{"num_attention_heads": 3, "head_dim": 64, "hidden_act": "gelu", "positions": "rope", "rope_fraction": 0.5, "attn_scale": 0.125, "parallel_block": false, "init_std_qkv": 0.026, "train_tokens": 430300000}
Each number is 128 + 24 x the weight over the matrix's rms, rounded and kept within 0 to 255. Layers, rows and columns count from 0. Numbers have three digits each.

# k: layer 2 attention key, 192x192, rms 0.0931, rows 161-191, columns 96-127
# q: layer 2 attention query, 192x192, rms 0.0985, rows 162-191, columns 96-127
# v: layer 2 attention value, 192x192, rms 0.0839, rows 128-191, columns 96-127
# o: layer 2 attention output (transposed), 192x192, rms 0.0911, rows 128-191, columns 96-127
# up: layer 2 MLP up, 768x192, rms 0.0979, rows 0-85, columns 96-127
# down: layer 2 MLP down (transposed), 768x192, rms 0.0997, rows 0-84, columns 96-127
k161:120131145125162136155141101109106147109111133132118118118134096128110167143166083141162124108136
q162:139108129133084087177119109103166086146112121136123145062137163140116101121156141151140161113133
k162:112135168160120114142086178127144150118092159178125141151130068139120104114115120158135138123164
q163:127073125181127106111084134139118135134120101158140132132116131131120137159167147086134170133129
k163:141131123167126131133128121134117111106124158141119204093160146165130131138099134097133096092116
q164:113167134101151162134162104139133126086135103106147072158119145101143160097134152134095131136139
k164:140132134091146139122129129121118107136111120131119108139121134119137155087148131125142122157110
q165:126115124193133115133087140176109151140134125109171180134127104124136119105116141120127146131152
k165:163061140163122084173105148143157165133151151100134174110140102173112128120096159189108163133171
q166:124149100110183152083157149202074139144110144113126128183121129084132107145130138099115136143120
k166:152123121123122180161124132070124107114138100123113115117141107140100142100129131140166114103143
q167:101152157141165105115120115097127150105091107127116153147113122094092143147110109068152145127092
k167:113188111099098135079166078107123069094134130123106160161157140098122113162174126106158098107107
q168:101103136109150139097149152139143125121138115104108097132123138123135104114143125079100145136097
k168:154130087078166134130153130123128107148128098093136104112110162107124158128172138103121104144099
q169:052136144146166135114131129145108104155149135155183167170148100095115105099137110141142140110136
k169:147117121131182124124151142082121122140141128118110121125115104118157115106112138153106116138145
q170:087110108087113109155118177078119152109134121147132099066107129098121120139135127140100119162110
k170:153145153155127081153076118185127149152173055122113152130081122159128159055111153151131104182123
q171:153171138119150095118124161149127132136133166140111098087085128107102131194104136121140128155121
k171:114060128148100140146172104127116163096132106091102119154123121140087138137162170131132136104165
q172:109095110110127139115163162133172145096116138101109144132187159188135110106120114077116128102123
k172:131114069104174119124139157074152105115109183130105108117137165135132143163154130123092131127126
q173:109100111152126102135109114141161148119108143105133147124152141135112159183133132099107139123145
k173:144114138162139086138119100087139096126121151102114156137152125145110095120136131114138149109128
q174:143147159130097088172098103091097150181103121147117149137133083115117141146110153201138091119130
k174:115135140160094144149119108175121141114148105153142156115125072130137119113115134164143149117170
q175:167122146130094124125135115130102125139103173123127161105128124164129137158060123091143127130166
k175:133170146148118119164093104139125083085098164109112129098084106155115142156087142171160146135143
q176:127156130127121108128130145116127107125126138124110117113122126108121083171133131107111128133092
k176:129149112134149143099094139117103140150098129176116098112140117075134120130159117122140084122090
q177:142130163146103111102111134107094095134100158150124129093146115137102101147123122175160150132147
k177:092102141147124124138171120142106132119138121113125158107130098096094137115135132139157087086148
q178:112136118175080109125113133130109117104135152082160129154154119130139109175093122128156121143156
k178:145081175182116135127099117137091156145087150161149162146089087138123099152137169160132173165128
q179:157128156175122114101105093149072093120129145141137134114114123145120155147110160139134099138132
k179:105092126134142143149120140114116080112127126147166164099146115140099118086121147101163057092112
q180:136123142063121132146149149068099126119128097138114132101124134118112122193175125146133195145099
k180:078166138151137172137143100135137102091122061153144154136124142149122177124137139121130106169121
q181:136122132131140133139129091163126136169178125158165124152132130132145162122078126128083113129137
k181:172163117126146129115097106146113143110145150137123082090123082186125148141106111156149101142126
q182:167169152139131132142129124112105167158105119133126126115130110102144104137124097169130169128114
k182:097135148125110179123109107158124133108129093149123123129131094112104158151142128158122124117137
q183:124140117105123121111117088152117115135167145185138122094087115134138149135130115158149108133132
k183:097113149124128128120138136130137155150149118100157155131117151166138144119096121107080146121088
q184:091110104108139156146120159109111112120151120096151138169136122120119144148126082089158148113133
k184:145129140138116126110134060131121154134166116133128148134098123154191112130143169183119132180190
q185:168113141104148104085114137135121109127128152140125130102115135134113124153139122128111091123128
k185:141159149127162118135088154079172092110102135145131107100145138138075123134085132072131103097096
q186:131138122117120139115097124097099113091146084098124156165086122099143124089135128131151126148112
k186:141174128112151077140116155157118083125145083069175147172122160103103149111151119127121139165099
q187:111118174194076064176072087089167110157108125090138140119148135144097132122134141123138111105085
k187:101089122157096133130162091157109168143133135118140175135130100122138115139156140141114159120140
q188:137122145149173150090159083088076133067154122210096139160088110105112218156107098136150117125125
k188:128173111069133131114123148117093118120121115137154139150120190152148148137067124112112100131086
q189:118082093128127145159129114151122142139110124118149133134155155171163151065125166144114121104173
k189:143107149157139099151139155107154105110108152146136157115186132167123159111133102166115142125168
q190:108094111154115114112134140112130151110124150155133117115142107157114138154097096126151097101177
k190:145129139133121125098081101134154071136130115134150121108090191204137105146094074084115143114079
q191:171143127125119177140130110104054120114130143159111093132164129142160177089083125189133090153192
k191:094117160107086142135137117162148056133136132135158122111111134140138125098163121128164134116165
v128:086147128103127115113130155138114126111093124117117122132107144144137133136187097124129135131130
o128:138087156165121144084092111144167130126148155157097162110136126127160169074120126135133149146099
v129:155125153142120101124133106085147128141123137122125138159144127134122142124068114143082147130101
o129:146163101152159131126175125127120167123101151160096135136059078151164103118124126133120146125107
v130:174114164142140115140148146109154107116136116144148129153152104127166130120131149138111129137107
o130:114185153128152112155150149144110104148150084132160125146128139118116106118110103154199134127163
v131:135107092137134123109119109100144143115111119140131145111119112093123142101134130122149141159153
o131:139159153133146161101145120058167162125052138107145109105121129135104161092095089128113156126140
v132:139122166155117155167113149133179135123134093130125142129139111128171135077126157129157173131124
o132:108178134137129083126173114116130127124107100127107131123073135135123148141096108115121122094141
v133:138146160128137140108121163137078120125140138127153154116147112096141114107124143120083120124145
o133:105129093135099133138147146146119131142106108122167130158110168159109118144141121123137109121161
v134:112124161156141094092144102102155158140124142111113127093094145160110121138104140118183131123107
o134:139099150132137079114100133086140125127109141090129131113151071118085095131110114109117138118161
v135:091122089118152106123137097128119133137081135165117157096090140137080149131109145118152138136124
o135:142144138092112107104113155128133077153122113088166129132105150159128107133088137120115183135117
v136:141117100125132149120132156104141129132179123126145110145164121123151128156144130140052102131130
o136:103127093163143151120149138104146192123133119147088134094135140124144114171114151087153086143084
v137:141090175141117118083121155128143123120151120109141130078138106118116117134138105137130168143132
o137:140159108118112147167166174152107143122103135147086153143090101127101088120138094145131166144135
v138:062143065132129140121117124081136136154109087145125137130106141073123119144161123122111104106123
o138:171149163098156093131123168123164142112150125105076152122120145110139102119130132103139140112111
v139:117141118076140122102139138142126136116118124124134121113132115128111133131144141125071130125147
o139:164138145110130127143119115125150168114124090118149153109148117091169103142117135123153115133126
v140:102091084124118067164153105101141118124090128095121121150102155153123151144048121105153115141116
o140:135123148174148087123142124157140112119113142129127147109132086134069083129136154155119138100114
v141:078146119124127153157095136123097120140081113123153088130148130118106146148092120103116120106113
o141:158171154111092121146132171164152136093148153136132146108139133131118106137138102149137173118137
v142:140123106083162125180126136134110135145137093169072147134099139185100131116121126122235151114163
o142:167112133116134137086095143103114125124134116147181144144172149145168133133170134191134162099119
v143:052140115118111097132152141125137127133149148119140141109117121151146108170137148131166110107105
o143:115142100098104124100131109095140108120123138106157128139138127136142127140115139120132158169165
v144:128120095146178132116122121092117144093119126108120083114106135095115109134109103107201109121164
o144:169124115149132127131126112170142149143128104122112125136099135148084057117145088093109116109135
v145:095129117173116148130118150136089103152094119126156132115143139117163113126082152136152092140120
o145:137087127098150152113098122120153159092137138090141117128138143129151108167124156121131154150073
v146:113152085131119145110113072124108159141110138154168159130120116114114126102146141122097127158165
o146:099146089101147151120121092135114146146100083101141111158153087136158118096126131131127127124089
v147:155134158117150181088124104156086155117124111124127107108137127133090143134081126123134165114145
o147:107084146155137135125092178149130182164156088081105130164160163109113104135132087134080125117148
v148:175113143097115185127154212132130157105147138119108119148142130123123158170121128164108174083151
o148:092142105131133144111127125136144135121112158176131117084128103134135114134143170097180097087089
v149:153122131160133154152133147111131153127106113121164104130161113102139131111135148132090134146160
o149:111127127150129099100113089157145121095112119113101115148119111109116133113123116101088141112127
v150:148136096096152133124132154144142161095136135141130142141133118103170151135154159162037126141151
o150:119171142139130087120126119161150137099092131160089160032120129170128133107144127138152142130084
v151:133181072066137110118144129137108123106144157146133146115164131122118163156153136113038166127127
o151:121130117142141072172112138121135121161132097121132134128128127147097126153086112100132086118120
v152:161149129159108081146149135065184125136143155131127135126135131128128104120074143120103127081130
o152:077127130095179106128128179111154105175128153112133117142159123076106115115141101106115133138151
v153:108127053099110122130153096135104140140075100118123126156107135164115161136128101128124113125102
o153:126124123128130088063131102163152096110176128125126145105122125127083099111076145143137095113086
v154:120152110120142055103140081125152162144123121133105113066133146169132131138127123127078150097134
o154:110138160138143085147120112129112148138127159129105101144122132169147147122141107133101149082075
v155:150125079116104149152123142103106069129137150143121112141147140112181156130150109119106115153087
o155:103180174130121129130155127101150095131136164135120152125134126128116117181140166128136100116132
v156:172132122123135135131137109166131129139115139119128116189161124148158147118134137178061149113124
o156:113154118155160105118182148123182109158121100124088175132136158133179101109133187131134156103094
v157:090149155167130162132120113139121116134131143104132121141107133105131116139122143098173129154107
o157:158099185123149155136141153137116097123121135121112147139100144102157146128101131088125084155117
v158:135145140136147168131140131147119129122125115143149124155113136105122135146166163118085116158128
o158:145113130101113138149155159128116087139139114116111128160148140150130147142091170097130099159139
v159:061135127128124134157120115135159121146158120120124133163130121155144099129131179130127124127126
o159:074108136112117112122141079134127148128139100141119110120136136171118169153131149149124112104122
v160:110129103131118100159120126093160114154144121145096138154135149133157128136046153137146106152146
o160:130144106145178120113157120109119151085106135117088136111108073166148101104107160099129137075120
v161:092089111139126145114114109123140133154097104108113129110086123150121130137118138122192139117102
o161:130129135094163123138136126161100148116139143122143099110148106117146125118123146174092095122100
v162:174116155115115184078136113164140109127092130125112140111100136077142145093178111145153146155125
o162:177113125165097108134127083124131118118148096107153125086119144121129127137129146112133107093107
v163:112138161126159134098139118125113139127125116135102129118106122146078148112093115095176157101160
o163:140107148119160116104125144137111153139117125137152108152121123113130153125077099122084136131173
v164:113129090093134193119131182166136108104128113108141147169164148118113146168132165133084137126103
o164:129148151109112113121127129123139087166133084125139114138127122104092102173119134107151095165143
v165:125114130145125148143122119095157092122116127127143136114111148094156121113121120132214111126102
o165:129154144082171138079128145099179129093142158118173157163080103139094114161147117093140078114103
v166:087139154155140081132126112125123138153120120133130130092119116140104124114113126097166125094107
o166:155144137115119130114113098106123175147113138128140121140115122127118152132100102156118167149151
v167:140109170164127111151157135127131132151138140143151124108116091118140086110176123116143104116093
o167:112112140142131147120091093174105123143139124112124133196155114167134155143130122168109115132154
v168:082147141153129112119124108088122096152131148145105129118084136103109118110137104100216090125105
o168:130091110133143092140115152093132114119107105122151173142146095113127170129122140100138104151155
v169:106133127091116120094127158155132125165133142126104149141113118126129091140101079143141139109113
o169:116087132140182126140111150128118120147097144150144130127176147110127120103125104098096107122138
v170:130155127176125077122129117079124142133153148119120154133139127132114096125112124134127093132168
o170:138113141116171130147120128156098130086110151147096120125179100159123143097131134124136126108134
v171:095121046129114100152139116116150115135118111103093138159127150155142150149123125164113128149137
o171:158107127146165106086118125089138148088113181148165150073174098143127129124120130099147097094086
v172:154133140114132189123097154126103119122142095138170128136151123094156135105110115125095140177144
o172:056167156099117131093120132180114146091127092112108126125125157148136117143148118118133115154144
v173:105106102155123064143134081141122108153064065162145116057149124112150112105178100109145121137107
o173:180144145107154129146131126154138110102155125151098161154166134135135128110143075134088114148079
v174:121177099113127101145136122149101127139115153141135147116121133136104147140152142122113147137093
o174:074151088107127154135124085117080114096119125110144143144136137080133142120109149102096129127120
v175:147108135067135117114135134153143116128153117168116150135137145072129116114141118143088154137167
o175:145172132134138115100116122112120151091129116138093094084136116154095123137125091133166128143117
v176:130146178158160163135115088156111178106115127122117131158114107148131130109092139134167140139158
o176:107141126136137097150124172133104125163133146126180063125087114107163127125146096129147125139165
v177:120111149130106107144116109158162098145100122115137153074081120091141133119148141124123134103072
o177:102133121088117118118159118129132091126104168174138135121090126146144138118124152136092115109101
v178:128139032067116124172123121123086098120104111146133131109123129107115123135193141126116100162083
o178:129116129177121131135100128122149145109162110142125144114102145146050138154131138160106073127116
v179:142135133106115095122122072101140126139122121130092108143090145153123141124114092161183137109119
o179:123112132120175150159088162092099072109151154156095124108118125105136128088133119128155093142117
v180:146092101102148147104123157140115117123166100142117124141142109097132132150123116125168140149134
o180:177165157112139138153146144150151160155134111107101127151101127118107102150149139155151118108125
v181:056136151162120050104139083140132123151105153123132117106096141138123115131162109106149110133146
o181:129110141130127118096148131106138147103129095163118153138147093170127154109107105107106155142132
v182:153113142129122080105153173106118135157121140126105161123131122159114137130081091120140088151147
o182:159090137136147162111097135139102150144122167143137128139111108110119119156119135163107148093122
v183:120133111105148118158152101161167097139119132136081118140120176165105158122151142134122107096098
o183:113099158158133132125111111121125086143122158089132108119154183174125128133102142159129082113115
v184:150121131150147134135116125091146138129139134151138113110151117134135129112162100165133129113137
o184:115152108139138124159150164147116113140107120150099132169145142144122126157125127120128183132176
v185:140156116132133185138134116143112141112128169138154097162128119110166119155170159158074148116069
o185:087155119151105103111144129086133121116153092112117141109113142155124091134113156082147145141138
v186:131108122138114105125131108106134127136129113138131168093131119106147125114109133129084149143155
o186:162168144114126128133143137105117117139138074156126119155117122117142147122147134121139142128151
v187:147106138200137125138142117176128079129148120179183131149159109087140117091165129128083130147129
o187:114158119090132120140163131143159195138096132142122147136150136095136144111116131128117120140125
v188:122114113141094095177139143136180104150114106140139122134152142132165108113150103170104126123112
o188:081092134127137120152165082119138134130150142137108119128165125141104100133136123083114122083098
v189:122134153185145072133128081125160112144127140159111172096088161116126121146147165119170118113140
o189:108093117122150151086109165153095139108132117114108111116140128124147128140126115103136131093132
v190:129127138071152191109102111166114136116119145126114122154126128162084143143122104142131157144136
o190:077111148141081157119120143191141124171150119111130164174145148112126114109120127166097117132131
v191:136142132149127162132123157157131114121150140149098135171145145120119141163138105126063108139130
o191:143180180138105131113123116102120149166117120189112110103139166101112095137155111100098125100100
up0:080108122164136098141111103131127132124075106109156138144130114158120160150130180139123127110106
down0:095114138144143152093117138097147106135156164130130110114122084133134104147145153113148133162130
up1:147124147104112103156130146113110128131169106221129143104167145174170125091117143098104131129125
down1:175080110177142117086173174100126119113116094113143132122133112107118116114077155119106141147079
up2:107112076084112104135156102178137116152120149143154130170117131164192147111097138143126130097085
down2:105167151140145131141118134117130150136128113178105110120119129123086110155130106134154089139090
up3:160077140100143123154137126102144138131090173122123075178136155120094167107125166106142152147089
down3:189108146152131126114123141179104165150119120127153164204128136118104154143118166120138093122127
up4:126117109144137101139167122162125090120125128179138116093109173119153169145119085093126184103163
down4:126112133161140136123154127135141142128179114132107093131158074148151114116152139130131145121097
up5:118142140154149127132131123144150099174134100149108078129147111149125189130137116099119126129126
down5:103125124162135130116131113135143139096117113127140121104135131121130128111147142176142124134122
up6:132113149111123118120124100139141145152152085119140074152121155158135101143099134117133125101126
down6:124116086110106148135142130134071134135121122153127156138118107132120074101127115111143136114187
up7:083153130093127136126129082145189123103144148115147130172110103122087183125162138099110118171142
down7:104148142155153145098068146153181143149151156097134121134113094100128100114168132111123087121116
up8:121116138133117106128109100154125125124116145119131114129138124146157139106110104126154101139132
down8:120109098132124117138121148098133141126118121154090135110127126111138128140089150101138118136101
up9:113154120153165150079128107161161136132113136170156163166104121153178134095152141109123155118131
down9:079116102142115151145117145143101139147125067145125084133102075108148120143113146139107138137122
up10:116112104128143107130162090114116150090165158098129132126149144121190141092121138100123155184099
down10:136151187133080136145152122162120117105124134128110165139099099149159110133110127136130116098168
up11:144070126124136120156145129114121125108147124134145117161138159146113180153108108100113148063123
down11:102122124143113158144107133143131094126132106156135127107108192119129126124129119144162084096123
up12:111127115104170146099139116122150122054142184126120111134177139129176123120112110136120129133123
down12:160103117154100103118126097077096175167165109198150080162148115109102138124130106111171142114102
up13:128150142127159094104180148157144149096068146146133058155117139144125133116116071129074130151118
down13:117117145180117124112152169103109100106094116174095115121063081134120142110135073116138153159126
up14:154113098134119115130084067135104129093125125106144108104169137173144145112141124099156108112143
down14:129102173096132104122071095169148160148133107146085131117121122141092130113114156111125106121115
up15:133097098124116139090123118154105126117125135126136081152143142167163137116165114132137090119157
down15:133111140109137124127091118136105105137160108126118122107098128107131096129132127140133122108116
up16:099111130108144148194173155150159149143118069149176142136145120126128150120110067141088143126155
down16:103160134105132097106100152115195132120083157123141107124122108127096123159129131105110164117112
up17:132108105100160134127124143103104104107077126177121107100138119133155102140137169095135104153115
down17:137116178100169136136145131144164108145136114174119128122154119155089138154120117091174128140128
up18:096148161159124116160137088113119123120136154147116135119117130115149124130131103136174119102138
down18:135086134123135138146125131129088108161118105119132117148133108110119138129148189100100121122116
up19:103110094139146130160129093114136107122154105112140110170131148148138164132120114163165171136171
down19:125137104115098159128101128112144131148144119127148147093101133138141118146121116143115144153144
up20:129117112130099131136152147159116143125141138126116120110119166127118135078112141146114141103137
down20:118167172117139126115080123115101149112127126187173144099129127106103109099130133128122157160101
up21:116153159165106106142137118123130113106130125149185118149115123173133132113082148080127139144146
down21:144139132145123112108123101131126131102122120114136131184214142131154141112127123145083137126194
up22:096134078097114108145164136170116153114126135134120108095180135145114125135157133134133087148132
down22:111116147106109107116106159161153130155126147152098159127144120108156106146132158126140096118109
up23:131095102126092102139169121118162089074110138125184119175141148157114131167123145126121133085116
down23:122119121147121161128114163130105149125108105133140135126109117144155106123141120137106159107140
up24:108153117123161174187181124146153132121124094168129124112137116117136170118171130145124127113129
down24:145155132141098114121087150132148119123092132102089125104104111158121126140115142095121133146119
up25:129127102140108102132141125137126099153116119108133109130145146189134135120166139101075119140123
down25:138131106125111115143165076095161138111118152167146072081131076092083113143083080133167102117137
up26:150143135097168168187144103176158154163133182129113151132114155170153153110116149089110139096174
down26:119122133097142112090100148159124126101126166133148175097108139125141121076097180180142173122169
up27:115081120150126135130122116144143155140113130129156117110082156124148124135114116111099117126137
down27:132141091155140134144099154120107138100131138070118138114127092111082167163103114118164100146098
up28:140139134098100091156181118101113103163160127141130085153141130155115139097111127107118160136119
down28:127122089119070105113106133187140137083139154125138130114143143140120160148160122085165154125117
up29:099077145136128135161138140145130084152122123124119116170180153118181123118131173122096165131133
down29:153143158171131058096139105182103159117156103158079130105161111138164158118129151124122119153140
up30:134128111097147156127118124146104110081146131112119118211129155183153138148138142110163151135157
down30:101149184127094134142121096091118167132117085156115097108104121140104104127126109113177145078114
up31:143174130104109113139132166163163099166146130124133108142173123166112175132133121114133149112131
down31:091156074139079125101108137089149106163128103126148109122139130104144150166150122079114088118112
up32:181116125132127095133156164115122159149139145117130079122155184120094150102112149106123121124156
down32:147132128174092113122146138116116129144121146154115110060133148119091097135154138101156137113117
up33:076134100108132131154136089140159081129135093138133104163147179165116120136130186150127136165106
down33:116122158126126144079151098100167094155089149123088109110100111154147123149122164120129146146144
up34:149139127140120117119150120156125112101142164128091139115126135159131175132125139158148151092089
down34:108134159154133112106153150103126147114119137134148099124152091158138110152104117110098108159131
up35:126137138098125138127142156148113163096180113132163141155126152156134154113115113117127140122164
down35:164138167070145109064062148143125123124129131125093101143139158129130143167171093122117133137105
up36:109164138107105107119124128129125156114162137141138169140149130117162116134143109140111104140124
down36:112098104108123111106145159175118108079140143101111128133085160167141111129144134115123160109154
up37:137143118128151131137129127135094118139157106134137130118108150140133135133130103113131151134147
down37:122117130144136069137150094139140125143133114145076103141082129084134144179152153141123115174137
up38:137131133119121118133130153153116097126096158174159136121113121132148121134142170061141135149130
down38:143115124109184124106143139135114127151146133106147117122155123115171129156074096117083127151107
up39:125127141133169087125205115159145116100183118108133195125170148138164122128160145106090136087096
down39:100063141114094145154108104141128168171139135134090135108098102164166135139076141069115091146149
up40:130124152151101122154104122122144134134108106115128175122135135146124150106111115111127125104158
down40:086139129107123124135126152166151119140163108161125117149118113117123131089145171128137136161132
up41:117138104109151164122126068136124142127146141137110155133139109136090157120135113121150156097110
down41:114087126136115115153088130135102120112109107140058139136132146107092130138148147121141122099106
up42:111119104100143101132148078131105105111103147094148108130110156117122153135141084126118126091117
down42:122137134157140099166114131131124163115123125148147160117182124090076108136088131138172121131092
up43:081164150114121112119152132152135147103124121150186146152145137124148137124142132125111123098105
down43:120143126145159147119108118123130101118128155115121128147138156104158108108141117123149117106127
up44:133088125140130114131154132122111146097146122138140116175115135138123148124132073155156143161113
down44:119122107135125125114112094119161106109126137105121076099157174079148138162137151111111121113144
up45:098093116146154128130126097154130144134123135133155110112128147151148120101095123100122063111139
down45:171160124166135105137149126116091135107099158150140157151112105120101140134133148156169111118121
up46:139130182129146110102159075177132102116137156124174131150155156160156127154152127156137177107079
down46:189093111133114116129147130085088101117095067103136135106191122137154106099124130103146158123167
up47:117119136100127165129096145107112144113131130140100156115145149114132140143125124115121157137098
down47:086092122138113119131076105128152138191125130139071133150129097159155104107162125141113142151079
up48:134099115111158162118158201156127104111100138101093085161113109193158132122092125139114111145169
down48:149157128104166135141154122137126096145143153115120107133114115155147123102129116134124140139146
up49:113120130148136117120176131110151111106108122140139120122146173132115151153176120118100119063160
down49:116140184158153123128116124101125154123125103131157149158098140101101136142128163128120117095114
up50:128147129135116126135164139124140087128147129125139145181104126131123120124160122133122102108110
down50:164107130105130157176125136142151121129095123107096115128114127132112126164141127147146128127112
up51:134127120078112105116128152133138103119144116121129135121161160162127121111155098129144100107112
down51:123130104119134128133128118123161121130134155113152136121123130105135121128177140140072127107113
up52:099139172163113130111130112146148114136136138161162124156106153151131131105090123133112143143154
down52:135130135145135112152118134122113130151119096136141132108141114111100118101167123119165137156098
up53:151099091118180104123109160101102096129119077141185127132110144146138161139096106105102095148098
down53:127129134170104129113101105135126146123164117156121152149144161148121141198119119117122145112142
up54:072135133138163132167150148120133123116106128152183157113191147138204087122125098105094134144175
down54:091099113090125115105095122138113088155132164102128066125111132079139135125117132115112109096091
up55:098108105136134106128142125171153100134118140114139122158178150138145124090152096123119135159164
down55:133101107120121121168085130093078120161142120106163116131109084138122157141131117144134126157113
up56:128106156154191088131133141173158060110141151140175111123137138148137163113125178115155181134124
down56:115112196170189122154119111136144137127141125177133155154152111137124123120141187162143127118135
up57:144110145122111149125140141122132144160107134119137136157198138167114118116081114143116149134109
down57:116144090149108134150158114109156108147132136099155095102144083125101145130108126095137095137124
up58:121131110144161082127133114127136092152154175165157090129125126157154117118111154093154147155125
down58:118093154098143154118064099142154098160151143128108125117127130114166135148164134076124072070105
up59:131144121175138151112131142193150122117112160084139136138157125146136115125180126138093134076099
down59:095150157150108132151171146113089105103141068077145113133147107172087145104115158124084132113134
up60:149121118142085110129135132184128084165119113136135113139147165141137139103151170124136125098097
down60:143129092147098136116141148107100120112138142105136107131134073149132144130121065169151153079157
up61:107207106145116140128120182120144126151090129151145173138132153162092139101153115082161092138114
down61:129131084084092130189125111126150138112140125107131101112129093079162050147114114146116108159107
up62:125099156091140090162157098117149143114118126167153123151120126127142159129163142103106155094110
down62:183150144158113128132153137108169134128159130104090154157144143125126114054121102146147168135119
up63:132123111090086091188146115159133112154110114161139103127156142144148128126112108139113091131109
down63:156149153161152126146183157080116146108174149123168126136139126139119131101098076112094137144090
up64:123151152175134114099186110123161096115115165143115105098110191155118106142174140068123130084108
down64:113125135088136129136114131112158211108085123115131132133143087094106124120104181139128131164171
up65:164171169111130078106142127099136103142170149160149125151129145163152142114134154176108156113125
down65:171118131125081119159120099141108127136120124168114170114139153158118170144182076140127138185151
up66:091076127139147168158146127106117114108111143124188147119160128146119182123102104147116151086107
down66:156106115122113170111116101105120118130148164117141120094146157135166124121126089117142121126111
up67:117168119145121162090140118136093136125145160090115116139117139184148114171173094100119119130126
down67:127141110101161113137120129120146144137112171142116161124107100138138128092111133161136149136166
up68:118150075131162117117140126120149162147155129096170138186157149128140152111180109153124127133100
down68:138124092112132113117119133120151137091156171127124137124164113132193122116164102167128141155090
up69:128108119150146104129139080112149117146100144102129128144171119184162128132095143125158128151136
down69:162169145165178118109121120152105130111094119140164120131099088177096122108138108117151109143150
up70:140142107161115099136143120147118115141117134202138109143163183126110091131150108116123128124139
down70:105118118151139159149124096080137129089142161164099082114097149131169153149158118113114146136119
up71:164175136136142090164131176183109122150174160108134129143108134112098133131165164131114124094112
down71:115130115123131099141110106114102144140133136150148172112180106101115129173126162128161131150100
up72:118108110097155118122137109142143146130084110125118140123092152135179146125095100076120096156148
down72:154141121176131165130119187126104151120153129148129121120112094117131111150084121135153135147144
up73:157089106126153137158148140106169125116152094172162110139147116169152108154183148147164140125174
down73:112135104115127118162060130161143147150177111132162130101133134062144156170172096138125145104142
up74:144098092113185125124168106144137114101113119123141092121107137123170122108182121121128111103158
down74:092137167131129112136105123119095156158131123116136120123113090096136088143141134097113162164167
up75:096143132170128128174178155167168108115137134122169083191121151135158095119175111076099127126162
down75:121095110160118118096108124178092103141139100169164121100118117092140119139144123123144153121143
up76:090186115165123125134156132107141166128152109128156138162165125106156133116129119142101148121134
down76:093068118063084103130155110142164131180155156139161103083110158135138083139144091139097161110117
up77:152111145159117129137152107117139094140163169110135095127120132153124163154117157168107123118136
down77:140136165142146145124159131171104107129132144152116148150120133148112116100130125150184170129137
up78:102149118119142116103121116106118124120110064118167134121134148157146159105117080115118140136124
down78:131122101149140121116105160116106080119173099138151129181113082124139120174113118108122119146155
up79:108124081135128113115140097160104133116157151117182150094101139154149081093102154115131136110122
down79:150129153143121110149139157120130118148093150147168148079149092125135115142135104144114126142113
up80:122140141113179124122133094136125078092154130115120116142153124165172204118120115088121161147123
down80:112108126120095141142088201140066140126152137128133125114130092113123090159113141177141128103145
up81:119138128147165126130171139139158117069145164121132126164145135134116148098145094093122138114131
down81:157155112137138110157167122118161132103140106164165129160112129101092112131154115173129166150171
up82:123133153098115171160156124104147159060123135122162143149142124128181171095120108115161153095148
down82:160132151098137159143169125108148167130108165180095107078112128127176126062098115108137139132152
up83:115176081088142136146130136173144110158127105170122129140117091179129113138094114116113120074158
down83:076142123163145148142107177126170103117096157167118119100147112131125146154089156122145103099091
up84:110109150094138135109139115174132101169118128127149151113112154153131156144144102077120131116200
down84:127144133128152193120103145167081149167132085117162102128126133111102128135124131150137095151084
up85:116116141125137103136116083151118137101156146120136121063111161121162162150127119105106130141148